Part of a small language model's weights.
Size: 8 layers, width 256, MLP 704 SwiGLU.
Architecture: RMSNorm before each block, rotary positions, no biases in attention or MLP.
Training: a variant of Adam for these matrices, 397M tokens.
Each number is 128 + 32 x the weight over its row's rms, rounded and kept within 0 to 255. Layers, rows and columns count from 0. Numbers have three digits each. The size before them is the row's rms in percent of the matrix's.

# layer 5 attention value, 256x256, rms 0.0221, rows 165-219, columns 128-255
088:126156112115145135080155134142109130076196087127136081125105099102098068065137179183124122143148139116150141091124141135164186120142186104127080157168070047131137124117185154157151123119113207118114140101107152113103059144087196093159093138158171166155135108175155158157068091072171142102123112097125133135140115084078127130079149082116079183105143086134068090095119079166075095095208
088:133169136080048000156125132119147147143114110107131142102158078110148141131170131089135127179104095131126114147164160083113147140126129169155138129111118149130132119140156146063112081156142137113131135156114118159095133177134129106095156124131134070135154097122185104105066152180119197154071197151099175093162084126065135131149126162144128102139112132160087137110136115062100193156152
105:197089135132127094141161164104157152149160097130123181130178071096100093113119122131174135152138156094125110162138151089088142200072087093082176131161131079160127146069178158094183080170135115114117111143156093129032102085139088151159106114103162107142112126145090154172115177109155162149112067139184081124088129088101201121114127109125171122098160111092118136126115157152029068123160
098:156097079105104173143177131140104150132134135120150106192102123153111158142145160116150132151095107122163086165136153190116151127118142139101112093103148096147123155134076151093053199129168072114139161175169108141199112119113108135091214168155178141119143139074187125114108171154138110078125117150066099102141119065104076139098124156162124098100123130106113060194097150093198077099119
094:130141156093178118122121142155120148182122085111124106108164159111130094136165217080107100100128146106122135205115126166060125105156091042117121090127121130116109118117112080087133194094148110164188153060169146114089147117153127117144135068154157094121123152114114136162109137102141139102116097130104096119114074143116182088116133148126137179182110119136158141112123084120125106149119
102:147163085129192082101179131092138102103145112137109110131066121171129116113097065093114109124169132069150124093158121112140147112120096138111134166087135146156128134151069159126122094145162142123114110165048111101179140150109202152133197136174090090130111085222191107138090095160139136102132217098100151176156066225217161053126171171136189090152132142143136086192121179155136122100119
092:139161103149182096123119143056063099107076129211149126132152173142117104107137117143180137162146114135108131175133133101148108161163111102072158126113168123137127074165135168153088140131127104095124113107127097122109170150142115179107150130110111143138119070133142115143196109140152110202103206147144181154192113096164050152174144109161102064113078176097123056121116115098084188203127
094:149127154151129153152134175146080171144157095093120095125100159101079110104138191148130103096099090151127116098115154140151134112122146085097139091150135110128138117133082144170125146112118185129156134134143146115125106150178117113183060121110131152105103142125118171110126107036136119040119096147167134140142118151114159159138126090154107202184135075123140156098146054170158047144166
088:059136102113197146116072088161123110069110094096129127134109109087052053075097178107108092024127120161122114122140099089176112077097119110127056131155124103117092143128129124137135164091101163092185094087140157116199136117162230072128119125174108145149113143141152134115162108126118092121149126097099117144115164199209163092159144117099101119152134146138149143109145144137114171085178
095:039123126173101091142117103152141152180175167114130107152083124114190116158151174165100128078125104120132132101131089188108107142185148139109103172098133096073140154155087141135150084077172108155140165129129144142163094068127098141110068175122152177124159158167103085115130112112105113098139062161078178095075066093170118111108131087162159153123173125107103151101116064112104095129143
094:091133129136171210144023145107084090125075125162108089074123151137124077116144113138052154121152124174139167161175103148162081129103085115164103169122135138127108096066164054118106109132107120140128088133186135099099111074137164148134170105097104134128109152100167139131148112134172107152136125118182126138125179136147106131082113125095088110135164148099117156139117113101143129136049
096:190156179161091107136179049198151154140124141088127115098127184091185129164123142091114125106184197131119134107194093125072084121138153115101172112176153100101139135143195099151111123140096126137097079128108155166117105111148123130169183138102139131151131094140104117112126097181122091110130128149155169077095107105195107151200096103134127158109142121165123139131120108089089115143105
099:099121118052083233140121065188102134150109141095149144126051148082138139128092145152079105112080109144083165136089219120093102125116117155160085109183125132166135174124178145126114152156075174105148131118142127075165160191137132136125116086105100137122105122140099117097188156146035131182117192165122126106137172155186099097170083139138080062098099113152136157158123154137099172151193
098:192157176182197106120175160145161126154173115070120132139175133123122162141077128098130162116121186086139112139170092086152090096120132060126053157166177111044079109115152132147148075101149146125081156100070104136148150183098124113149133125144093156107127115137085136168141162121105128082095144087139121140133114115133070115187148076175164138133172170144150167129128128171115108193110
095:143112127147161026135113156116093171189153152161147121116147139096162127134118102109182139143098113152142125105145093124126130133146086147091125138109150122108174126176192160108062170101118154150125141123255162139149167169101149097183156092135099099133170119157177118095105088136153106131145166186136141154137138077090116151080134126101114124160197133143121175158154118153167103113117
089:125116077153079117094177103195104128100076144118136079132107084092174130061111130135135129159165179137155154129143110162076164118132122141118112114137150144116134086191112097167120117156176162147127163095117104131158104184093178135051146090113093087157154035159156119126098122127156176061127109116112097149148047167079195136159120133152196157112108092093132135115127074142121117122170
109:141096153187191113132073113185137094185175113163166075123139171124117105170080099153097147124136149107083147191119107160212076162151160051082132134118156082153190084071152133145122100169122097129126097114150084109112114127116129129116160149139157155120083110084080130151110141080179128110151057103187158140156127144138139169097136089131105184130164147132150143128108074124102066166120
091:144109129109103115150124103108158137141116143157110100138125117139130176130115102083129133211132120125143120176136127192128181174164089153108207125121186199156139097100091153132100184113134132150103148157161068139148138114169119102121183159119078091121129136068124109099068139151101137135103148129119150142167090139104123123173106122130105086144192106150095131199129166114175146148011
101:092120130146142097109110105144181170205205156127119157189087109084156112125090116164162123164098122186172160138117122186098122127111189111160202143075097066147151116146125109111122156125157131114157093137130113102151156137121054204122126129156112147172141165152042066061136107074099131068160155139158163094120141143128066121095149155096159159149079130110150088149125121137152090118109
094:119095067153142123151136130120077143108066143185188168120078137137134080135150080145189164057134131129097124133092152109116139115100109169133136174135140121136140130175129137114106134095140150097047163127209131120121085215127150090108140138173126164135094127140177162117180136113122069211125169102125099067145138072159122121158153107108138059132138126133123104116123075048059137155162
097:047180156135088108126125112139151171145112147119101096098144122104129161197136133148088140143125136199155128168140141172117089112170155166122142127135114106120156091113114129133121121136150142119120130127116110142100153102124062154165145061071119148154127153108089074088122158155121094194170136145078188189093104176144149095149122136098104118192153148107176166150149191115180147087129
102:230170146105131157157125160114134151090116104146097118121211155123140136152069182076160128130172212080142064157182192113059064145075161165120127164105146111095179150122160116105126124123172135129081157125118134119173155144166074134160205155108122131130144113089123152193131103103165106091159075131160098129157160077112191136112148110097117164121166116122109178144127136089219145122142
091:166120145082102134117144169095064185152130134181125179111113186135196134148145111122074146092128087139101133161153084190165115113194139154204142144159093068138130124110112147097120129086133197120158139159114131087171127155193116167093107110142096163107121147196157104106066161055115096140126162096119150137145151127157091084132111132122176072085123180166098191138127169036144132135099
094:142125138076133168150138088076119081091113131087152159163182088137092091126125104167174112047115132078163135140066164102072092198109098162131089109161119099138117162108103172163119126174157089121154136157103123174148122084137113144093096192140140103158100127102148162121228121100120100082078094167075114088116166091069154081158132099151109140111097091113149095133114127096102112110067
096:103176131144130086137129118138107076138159148089149071149089117103081159149157157106047141158107075051109091211132133099084131157088131072128115145121105162092086120120138125117112052144121100076132135119157124107130168132113125144098147119158105146129121115151148153155170118185124135161098159164103136133120082089124132177140138191186150125181099150115164109150127159138045152141167
096:105184141138137130135080097081185116102129164166125131078121097110094134149132088124115125086131160204174123100140145165077103116081091106127180168155148150135148166086195108131124109103143189144130159147197129134115102144127114160139135111088141181182132152121133114142178101106118102175142120143096117113074135137154159103146161099098099103142125137161095181155108118126173153134150
100:114140138096129173159084119150093117085092112213145058070140096129096096161180196119090126120164147137078105145145179099141200106098171163087147096175108117092083137163168133146135159150116186150099136129078127163119099098138178115192113125179165106161160136111145125129118082103143121137168120069105194142162123146163175142097149118106117098142196152141113104106137119178124165064125
088:142151125154143109131060104143131140129172117171119050083056156084134078122083097113137143150141158198128131154172126093129142083139144105147145108108133088119159138112184105067148130075094113137172138133150096133188125132077107173139161085119146209144095126184048127124104088121122141170119142086133098169121193100150203132082103097087174097144176100095104094121125111113177121127131
094:175113160084182101151142121127165144170199122173137070154112136109155084140108155140080116083136156135123071077134135142129066114091056069096130158098133106155146154136179110123190114167126116119132146096148157123073192126047122138144132103093089155104143148103063146120144164097114109167141160116127101113132145105167151159098118145115171098084151112148111100187136131163093127116147
090:094094152109204205091143158134104119142151146158107075135183101127108107099173178093133117112092167138178062126174125128134147055104169116095173140162082073087062140167149112146118144143131068151095169145130113139161097117090205137142129128137171113121138167091141136152089142109155120165157096139091089111162123101087161131120110074134108107176172121155144086094131115125129091109111
100:161144110082052081128117122097135165200124147155109179116162111124174172127108068134155151178136190169139112173130139155124106165091108141166136132141127149177164158094170128097097140163115155152150179158216115137152202132086089159117166138127132121123106097163127102165120132143097093112129148113137108077141141059039078171124115178137131120117116136129174112101103161087136158128079
101:084067156136115139123119114203191102158153119093164149140138156096151116170131122128101122158127095138082140164047129159119150156128103144117131114110128169183124098091078154172079144164133093147091140141154126119131113099121123153153128156177123090115101146095120107095125138108135136074127139164103111070143109177113086085071115195145127123158120063155107140199117116155185104113062
096:127166141158164137146079159103116140121105112137100057094152115151157119085080115122119119147159147122149127130130105160101164098138166151169135093139116070070145107116160095155135109097099147123187153197129092106160095126152130100145120106124085197136123148140094111125083111087131121139143135097150104164122153114101164180198141057122134177106167186126124115073141142140161121121191
096:135134120096114142119194160163116132176118150080109147164153112159107148125127191080193097097118140141131138098101116109138099177102082105130095075151145181160070135077196122123108165102134132113166178160211193189141166059170151171060150166116093138070163167126104159197179115123090109121119126121099055078086129146121108136139121153166122118101127130179161133138121138141174116101156
099:141144143187098099125225165109107113135125161104136143176095100149153052070126092122127113157147176095186143069152080140162143123154144106166142109175104052155133124099087142126124121102099082141158116163165118067089155112165168122103107101071138086112152122194179137107070142104134122045129091125100136117095097123058128146178141114104140129177133138105086084181154114134166056149104
095:175143086193125114099148095143139140110164122173179106090156138101091127102099147138149120151055113127120140158154111135075104075127169071072149148165099097126099113190161195071093113138115136112108166161174059129173143107056145165161196120211135145135139181149082140137136133157098178157119140130102107071185114094118089109151159116120147119149134116145150109100162115123161101135138
086:011183135132094086138055126109147097111112164133119154127083145127165135129169120146180112079154119100160160103124121164079145171119124156175127143112116076118096130148122162111088148088091083147144093160112192107162158166121113107171169162098148119149158191099166115077157129119155114184191154139118140107123140070148120105124178154074086118184118114130167110091135153149138133078074
096:149163120083147157108112139108143107099175122052093181144189182147123126121092135055180151147108200124188178118160172090099134154142125158143133207082156104112132161053112133149130148110143152159124102146115152169104184141165152115120077148148149113177159090109110083123157033114123114110091155161160138134117197179145130110161120136123186185096083132079137126134106143130123139116110
094:152158124071172127123132122074111128116098138199159136149150107156125195118169133120103138144126102156117103165106145115134117136146113140043147147144179172100124126097107125160143086129183113142100097161132120054134104105158121070105135086151123173162125188041132131109157134152127114220115137132130107144137103151094128161091108116153172079087191129127167167169095121190168098159122
087:139152145115188179119121157129119106115187144168160156194135154151090064098127119144141141123096094189144138118070078130156136080204116085116140120123084130166085098146129071145140098096226123142126091123132118072141117101101135094106099164143137105158093093140073096125120094087138118123122154103195086165117120129112125155053132044178168101139150134134098173060141147149075102143118
082:169070187088128108144118138163136171135152094153169129126162182127176106164091151143147086112128149096147160124138125131160132093133107086081105095177180132137095124118065148123104162118133160154123146090188153108146052118181118101132189129150125149094117119143167133102054079112075155111122117117180107191155145164147057093137069139170101128095136074127138183138120065107167069118137
095:151148092121177231146109147151129121109050118085138141123135090153096099123157177126111146081069104160096188166115085214142155137126091155213126171175094096127135151101156118132116101135128137077160108103158072204123123134136123116054100143138198111163103108031103168108198135087118124194072107156095083134122141136113144124152126101154106108106111114097134124151143092121091160115149
096:096059091132135136142177116183138130134130171142130132128125139108193103116126146103116087096039186109194146106198187134142149154142126097095061136133144156178091162082122141142098197122131156133125156116133152193162112080114192114082182128174112123085149167079149107079172126142125138071130113132099069139130096184212123073065122172105088121113161126126148140167111077136117117052144
109:153144185133121107142125093105175147200131124115126171106112121123110155128088126112112133069202155115127125047144159121117158131121154082174090073144131114160110156147164147137104113148129146092135135130119139127113185102051086166146120125128095085128128105131119146075055115157115143133149075175110150100101134097051113104104101197109178188167083087128136141163099123163170153141099
100:107078119131104130117130153235139164172142121080130106129132177140142102159116141141050136089177103091071108098123108152165077098097159094160136160091097126108151104138087103116124145113117171129083168062127127118210084126101108108147115110190149123153092110081095123098132139076110118162152093120145071153150131162117116094048124156075155090112156092154120170172143047129167070157152
093:133145132150152041143131117132163136169118153152141097057124126131207089146130072141122122164119159178139174101129113119136104142111108136119133107113142169128136084196091184086081105123128113127101113110112111090145143137091114124179168140156068133098114114151113089112135150182098079113141132132154178158174132160152128127162152158102149081138151177145096091132143163163128163110155
079:159035124182091065138145169156084187174132104126139080075088161136141139146113124140136111151099120136153163109159135161117193110132164116162110105187131086123144133126113141113117160123108157094126152066150126177136121156163129088172099128077180102142203139069118119098124141168131130146084138145077143161134068075170095141138112099141119163078125154129136162099151055112108092136195
095:065123153137115159139059120151056141092063161136108113100081115140169103102113078158155166096095101150100126101122119161148084185212146114128072101132138175133165133111134170190168055160103132104181114137106119166080079107125153149100035095092132107097133180141100139022121107124125162126197072119114212148158135135140165105148134094161057096107104105136161108073151092119147120122119
090:083125137160099202108120069125152160134125111157170136150115134110137150087103162110170122106163185103133075148128195114118123136106149203101127119094117078166130159106152151086111139138167145123097151116127180152111184106080148147144114128165126070144108151111135137114155116095131161110117055174151104095128138103134126127116139125084109213134130116128148110133102166102102171130149
093:084143168191174051141090081185135101155166104155155127103083166096119192126120142106099159083104117146107108072137109082151100082084137142155148164095151167122151155115196146146152138079183110145076140116117141171169121222081154081124055138102128195129176156113102133101159125153120100161077140147169143160127126147100059096159144152115080124131097109123175115134116100154114157162138
098:177127102231227131146196123110127143114168103147140149145142129106143136164080173065082148140121149137151137165148150143141097089168112062100127143123131114108134136101136110093119105094129150097133139133205134152202147138086135157159164141178144151154086141099056136195152098142162096149089097113125114157151155133167081117133137044135163074124181140095139129105096120106123131171102
092:060115111160078060119136157149089095146175143120107083124119097119195145148118085115114125140123116142134098083150101084113165080134153127100107119149125176084107085168105117149127118134088153112034140172082116082112142132116188151143139163163092137071143147136152117194064132118141120150130157104083090113135098148176176163124130178157073161167112145149042112100139179106159104107108
094:137166189098101142106147152101189102082213125138123140134066137102087118159127066113095130130176151078175072129183134121168182144159155156145078128138096152121120123138149080174151044121149138103091075158111119081143119109097131134148137145131108170141087074121130085152139097098103091123113133077092160158103141139143136127177129094185137154147155162106132167143150142149126137148125
100:105148161144129100107126074180169041141134170094119117168154082129151104144162076146078138159109101151115103126161103110186156187151115167158116157130117126082094090058135131175121145164082092116123093142118121148095157138173161132205157102124125146138104151110175105142130136158135109138129122134149144138120104162204123153168110167147088118156123145107069089176134214096107158119132
089:171177156153111128123122161082092096126109166097155182165148136149119083173144074134135119091148104121135108114088078101097082090167077146136098189119121181143093122146128134127130098093165108155109113118138105070061154168161174168132083119103102108115138155170176132094135092130131132134093127062162137156124126153123094114149127107173166165147086108185142174137139194136154101146087
# layer 5 attention output (transposed), 256x256, rms 0.0421, rows 165-218, columns 128-255
092:138097098083176122112089138139116118051115169124119135091088118128161080113075123111110144117159179158177200128112156136131121106159146105115138064130163073102155122116116134163190110155164116227148057130102182137138136112129170131117087124078113117059124169078120095116134127092126179172111169122139140106129099091148110096165185108098172147112101139211129075101129138145136141083191
089:133147195085063127139121123107132136122098115115077139159131153136104171128155146112093164124092151133074133084180098191093113194102150133080127122170144077162200089135130126147077109078056155120140104105189061076082144101121119094136115131179174105163166108087156169107124146132125151152138071157155135117117146135162222140156160115129100134143146116104184148094112130119099106144087
106:146108044129183112096047168152117181161126176159179194145125173155093136132104183116107132170094173129133167090067120117137125141130141133158117142101093186177182111108104120133086155112155117071181121143179121175135145108136101156108108123115108114097111134081147139128132114120160132167167181218165158154149100163099115157142140139123167184132123140104090166104130056127140146056141
099:121125173177074157176181137083157132120116153145107106179221158164160152112091147117084182095119122099102114112228153206118134247050094101172070124120106121139105160110155143135138141069105133132144148171139114109108114106197153093100147109168116117149120091134132133187149169144188099082099103141118154126113134157178113125113173170130155131107154174124121094187156163138135103150057
091:091125156148154123106133143130112051118158070145170056115103111075101121098163115150113142175077175132125122110186157070151131077109103083126124183156116155115110111125120070118129162109193098072159139109093145084129147111080129195192183100147145102115112118155137074149105151157075131095110172113143082111059132113077130112110062137097177104074089115186172196171157127103106169094163
101:130145164152081129176183097098155165137161110090080150121088152155119133092155083116128112127193115146149108128123148143146115172091125129177157128163156099142101139159080151117161106141138071145118053083150116103170123142114122116176156166120121094224182114107143146125117132160167169104094134108183143131158102105163116132125138155152202132079108124158136064191078192120177104158142
089:137143173103117124175128130117160117091120160095151090155137116151135161138133086134149151144118121088118117163108080119167117116110109131102123153166126158176171126121092153097109079145089156124143112070166119097132139131132120117110088117078166238114124132169162146116111134165163118146172108141099156103125086122088089170154115105145084071144155133074191113059206124137118137123171
091:143101070123175118159122131160056129093070119159176093129128128098113118100152102131147102135136102138156152168142137045104142126173177135117138128017111125103113134162169110140131119152174140091108131120058132119115128193086150187111131202076132147061132134145197119072118143127091143092108169082132108097101131133082126121111097182064125156121089157199121145155151131099125207156145
090:143138134135134103111187086128178111136116078078073061110131123103126168086154090156169097140164136114142135087111113119127116097113092122121161122127125136059033148130142170083185115171136148233094121077087207172156143085058128117154117161080108127144144152134163137109139098119084169151121146122203126134134193108108070093158162084111167169119165132166066099096125145118135132077137
094:113126077083107115139126109161133135099162100097097134121121137082190089085116097074125124079112151151107120097163123142124129140115188103118092159108162125120131149147077057131159130080127108075101111100086099182083104161135221108141096126096074147123154130125067074170136163131092118123106081096059122166151096156126089149117126123095108109146124117145097100173128164094100127131166
094:126132123077110067142091115099113148117103152155163084148115106130097118169116158115179111090189130139182081158087086109129130033139063112069169100119105165125084133117147197068075111203123135213121142096078173086113170102134105158092143106152158114133147142122178148097147082177140095088121173189131163111143115130102101167065059120103124125116147159167160119119193101156125154125109
094:106174104143169132130069159124105108197158093101109161132149094114127173143126110115115124130103190182111076116143114125143153113135145121130145150157133142116145110126127125113082078128096169071119087063179066172158152113173097084138107137146121094126086175126056104118078106079121095156113059095122127148152120145082115190168123141157081131162126105085163155124136053131144116146152
099:147100180146116101118156137166168096151136055135107123140146158165116200117156130154152085112165086097107107158104088067114139072185109120096114134152150086142119101137135131156131077140119180163146177175087147122106155054089067128125139189133164120146116128109100167103155112122089115174172097074156149121095157110184130103147123138143113145090154150083096128129121129120123154144155
098:136175091105118199167048121120096131124093122093123166107116120109104105120124144140090112119179133087154123139144113157163128164130095092146143115124096125136120178157100104179135089106147086067107109092144064140167159179128144119110094160108127112097152093115198135115075171088113119142176113092122173149103090151089149158149109149171104180143164100074129101112157089132189153133099
096:114104182135059130175085078135078128097122154094065150135114096203094122129139086118167127149108162122172144119193089202114100064141144163130152138171127134056109165139151144092167139121163112085127120127126135164078114154135111083161132125149186120171142155124167149072151163158105143085076167134150163134089128130118141128043153083088136139203140147145160116157075119079122125149093
093:133135163165100132137165141153100105171117167140163122123098127136072112117145122149152124092184136136116103122110141114110137185118118129120109092122151091159151081142163157182165129138162125134125105120094132076095141105183157132089145159153082057153194107042122181177132120116165176096069163113136117082018119053153097146125093147158150081081119136169162093201113158143149128230111
109:157141102156161149172144131083081137105146119135194133135155134124139114140130130168185106178122126117172096159125101072178145083132146090144151105114097158132117134142130142156090160104213081102118101072104174175153100153155147145122105077064128170111109115121120104124079151119160097087128157119086139113151050155094097142134152147096088128115142161144149163134221142124167255102160
093:137173194144059137180164135078152126110162086172110148157143141111076155153144116127130132103146104081126041110157116149144125143122129151174124157225137099141110130120171095147132205097140190058116118166168095098087089127153117110132158133142107092159175090138092177103169154112150114090147121104136172181089169122157135117093108134200151080130121083139161136144104103145133134212090
101:122152092099141161150186107209143137151108137102045147117147149123134074103106142112168185148109122157173177146171095149172132181150121144158147065164101110131067083203120119106097156044114105085130118134137120105139129108171135106167101138131112142143154155113131105134216124117174086095128128117056093113086139189118079156147127149111165156174098096098169148191115150151136130146094
095:157101167112076121140130138111149097137157085086134111133116140149176141095158096160142131129171115145100172145090097141097093107106138127121107104074169138100132153137093162084067127175086108212103137114149225120102143104155154143120109096186163180100078161166184091135100138139126143160150124174114151127156101137135146066160167074116111117107158140093085060092180144091146106154134
098:093128128163112138173109119117106122137123150150146154167124127115090078121176151142119077144058114165087112127152109206146174078082071187102151175099129151049101138107146104172126157050101131040110130129112107147129109162124118087163146132106142093140152166120093138157154116123086113124105142155117135154161143138119078130121173112095136105144124070131157162201109058186114107085065
103:162111133111152148151061167169080106147163098155136189091136145166111145113096132104100109164067173117148174102102161123114150097113161133156142127113122133100092147114139131149127121080188081118129110175164125148173112118140167142131164109077173124093170131091123134101067133138120122113096116121111158170121141153074147149073127186088161117124114094157144192103114125120161105121088
091:158085116151061118156182055067085143075145055114147111125060131116188100108129106103072110128149110102177118124123109171106159088104107101123115097142161139126089191147125096132145133119084122158111150145087125119120103128089107080110151144177155155141137172106138050126168137183068111151098117076109136177213103101178145102134158074070165120123099094145106130151144126045170173106149
096:182121087109170154078102126153153074138158128152183156081157205128134149112125135137124100113132116095113144125126091097176089159117138094111086155118129176159146123134133122107153129157131104183165094147157180154103133112145130189094205190126110170075106142074108067093144104153074147131158148118124090096120157165114105163158143160150125116139137143128081124082145128160113106064064
099:151162110160108155120193147126190144132116103107096136127125149113057090094150200152120152060130141162136166115134131105127096200133078113156091143107102162165085070105144131079076134093112118116146127108170034107067147096117147108098144132135089154143108143127175119162103167171146120108177158148157102138118096126124177123158135164153113156049182151066144104111165149145122110185088
095:125130147081098112090077107101101066140106071142107147100105156094153076142138155114113141095144198155085160092088147148094152046070128186140168108119118110107078169144136124049126163123161101106076148140139196133104161155079065130168128116202189105128158159115134117156129107130110129156063107188128113155112151144149124126120169073087158111104097142115109055143147147129112058115110
099:127108131152165110184076194129131138061116129110101106183141115132173121116148116165130143098146142152147162144102147107129125043102104163124131152062105120100123125047108097113072098195149130186135074100129162121143153141127137144154109136074174127103118103169117142071063106121189134111090100140199109096133132068117170124116169180062111138125107159131075119116063110127144122055156
090:140140090160177089210094146157128139122127130115133168190125106192086153152119141134150145127105170186171144125115129207096147099128090162165167115107136125086063145125111185146144073109196128125094176079104121180178156107148131118096110138142221155144155120120117123126146110124142113159077141111148179132120132165116128154096120112113138168188193129190139117108086102100160153108134
091:118103143107144117142112093153138122184160106111068155122099129127125148134133096123123075185139141133127140061135151111096136080071147104170082104156122118156130113069090076095162169120159104091134152147147159171143158141081087111127195076131167169098115114133100131160110163066132100096091094168177214160155077153148116143121148127084113166114112090105085107157121101106141079142126
087:099130099179121126164093121119159131111083186167164107140156091090146098153149099103089108092141133174081173114151154165125118112111078121127130140073089180079116203099166087116174174152159154115173144187112179107140160165153143156097147092116128109086115150154117138128098070098131140096071136200185118092104148107161129151090142157143185153094091146172111105130139147082105060077125
100:174112180115120151211118143131119161190091169152091161151167131170122157117107192113127197115093166117170130116145078204124143119153099118123123077191120116162134098123171141125088129108124139088165146180194109113101161043167088124048135109219148116141105141075139133113158128136128084095179106165164144104126143140169133163129123149138144117166119113095140148118152095132166103195019
100:108082138133135148135152111124129070103192118196127136104150131115150147134115097132141097166111093104126099121155109094157089134120174122106106147194125146140138125096129118135148178131125137080188126206128143115094080139106120145184165072128076113216127062149060159095148101110116100011154162108099082143087170131143163110096132152126126121133104130150109150244137176132098110186104
096:173169103107114127187130123109071144123103089136194125120100091104108119098148139151122113083130138142167113179134163182160129095145064145103134114084123117120108104177156134167141099094166125113077109039082144128107150175167135155059103165107179187112127068037197178171167117157140158176109102153165155139062115130108140157119148125155160129163124152125158130100144080100173168125096
096:139126145106146169121163167162146093138156109125126069103135126124111200081101115098098098095101113110131101082105176167116140197107131143137145139204150127181111104117210086087167160116137164114166217175178074164081142110122108098152099155150112118109080107188163147169150161102150101090160097109144104169112171099096177189141038112144162162162105119160108135172129123142113116188096
099:121115045228143074107165084078092126113108196157150153135124138143123097112088116083120084120137138157160102137172145176165115182142112104136147128137117117146115122129165142213205176089186141038159101111089087095155112151158122113067133158124111090160130157106152106114167126148074156160133143168093160136124105133146059165139138124158176151126149159150139104142124169133146120146119
093:146201140152141185145108131107133110175168101118120159146165117123126110078142128148095172157190149126154156152122108224156134106153114112155146102158125149103082128158146138158097117077172134094146119070165182155106147109168165076158118111166109134174098131109150161103121136102206126142148106106129140125099115119134125160101169128151162102172134128094169111133173113109159146185128
084:122154163103112142118118066185155107151167102088052122072125149099165087106128129159165096087144136136117182107121130129153085044175146157114142164144149119127137158181103125056090128173083127151164141135170153206105086147132154142203122092134086131174156164140057049098174137177092109147075159111094134128141185124052145105109177113094093090121109104131084136142110121149118092115115
098:132112088078136083134098110176133121131112141127157174105124098154123177185106141128173134154125145096114122126155105113153088135137133125161122135154078092117151138148118163070115120101127144114110110118153164089178184121168087158165116163155147130069165144110170108078122161147100139121216115137121098128093199155132089140102150145151131175186121097120173151078102153118140077029111
093:135135092096042151137079126124140176101136148142155125128124088155138134147095133131120143084161133070095065142094137131132118056100131105122092178098125172162097182127125139104074164118149105152063140180176197119058098151119139142129140119178111164143156122131071137137118126180134109133185117156159142201129106143130167131085153105169101128125092161107093156111159145133113166138148
090:135149092106143090075129123175149122086139127110180115135079108098138137148108138071077149170181129150172075163174107169148129087119096088085112095128107102135094115123138099160172128131194120183113144107086195136136129144137134175083101126135129092082141146113152096128141111113189129093176139111131116136154077118149099126081084118179145127151133106138147130067111117141156129105118
084:092132175168147107158120107152164140124158127156069111166120112166109203154124058147129123150127084044152096134122187102113131101159144064116136141222139087145120177170128101159134164117109147116132128175149094129165162100139167142072125103114146082081088087123087083107116120100143133100163090085144169139152110102160129129107080138145106122153139110175081159147126162088133183153147
092:153162135116097080124168137110123112121121101158209110153176148104154156122124194165101150079129117138066108148152045112108140151091087108137118122057145125111130135112163153151089135100110132162135184156100230087085198142167127162102126083164122115054140172112195130152167140124124118146147087096106128142138159147162109100156134136140130128066146172089135144086176115100114106075122
096:096078177172114148145136128140186081134124159116075100104175114134123160081174062115117068156158142129106111130155172147095129172143143134159127156191147148094177142076109085110194135128148138108151154200121167114169142120134141090195142116115081058110127116214087091133112137111201148062119115150156115135121152063181096111109122123084122132120159121144111143236080179125124084108173
106:099086096130162124099113122143109079210096165164097153129144162150089096136132224158172123107125177149131166116102167109105133116114157176129183119113122132106177130186172104098071139109107073170100119132102160085112151115101084131122147119192138132200126111082109096142113130150128153104129173169079135067097153142109172147186142169075154139061096177118145118196127110117119094165105
101:125083109143104119156140103131096072173136056130126123163161087080180114097151150118134139135137104159129139146140097102126133096105147089163131154116140115039089148109100145163107159086145103072121154155062216126160152164082174132131159080140125143156069126210141156126047138136102147045130118125095085171152110171156140088144142141110172141119134131175131163157089166071180147166151
092:194178115124081159158164104115148120175141159107091147132123083141153100120155120130149165125091105086179103111107073170152153070136136128173118081164143126115143127199076151145110065115111115109124153096118107099149086095123156083133097150122181184228127121134164151135146135153119138156087107136171097095105092104143132175153109139134116137186137172097142144116096136113120143190140
083:101152153173123109169120080134087134153076117118126099188121094094148092111168131099107116098080109118065125115200113134102143161119098122141072149055130089100157174169097111189115070060106161058155105087103069119123158144139150103086096109155160098048111119129215116136111127134137145168090106152180132140095108139124090076146141183091095159140181157075133107123099129063118131122149
093:151101132146176111131167106134088148119111116110183117147124168126122111113155099179127069117141080142115097181065096152165185054127103105085131138088124153116119105152124067111114154066143139161151160094097152159162135153096091135127081135095120158062150132089115093139147158115069140192079132105090101086159096130137104120120100105110062068161150141106183110145170150102148156098157
091:101068080151157154086132153190141062153142112155095128103115132156155144109121124127127046141134150122125189116076178079101125099116182155067133108146133123122132135144137178083107135121147136199142136153114229176154105084073140122182120135096065150166184125108062112127107111121099178158177141175121139101144132113116117133132180162090137084142062115098098151192095121134160107143142
094:129113118077091153157095117072154121183077131105063132086132075098154124139142158140144140113122101154063137127107061109129110105107134093104148133091122096092129178160108072113100201121140103087089143062131150166144169142121172129100109063133164206153122112157123191155114149104108149161166126160108153130137187140080144089193161107102077187098157165150112070116148122101107072138130
094:138167075137096149167135141182123122114145093110089160150129081093125062119152160086115172130136143124135125123167127178135120104111089112142155142152133121094090209141115108121111117063175115091107132105135163148152158100147095129131109057166142136133133194134172079146082145151150083105126123102132158143127116186134112100107078146154136118100168122116141125141138111086170110169104
091:167136171168145134127122138065111102081152113117100153117128097132130125128097049092108053160152144134139136092141196153123141152147129173143154144166118124144094093101114085153162115178107182120108121115142069154118037157120138070171104138115065095143118097176060117125080084083129136096086129115178126157190115102159141128114146080126096095165126098136120084158125172103102086151156
092:148164106106093125098154142117109185120125104116080130123057099093124092146086186112145140087184121123110112073116139085093111098130138137130158132121137074113096098164141167065091095101089125152053107079110123105130121137134125106106149191141098147102182219082141066121098102173148130141066134117128114119122110133146089109139151145163069131110135124107120083085135142139146059156116
101:149167139178150113131196157095158139100170093090081154123117083148086118147131100140149134142071121140136095103138154087172103141170106111121143157158129120165124059062138174066132129149080143111146102139188078112127096105159138086185105123090060113150107121141065137126136131143098103126114139117143155146170162097117191102129104113140099157157223071073105114133126133130107094152102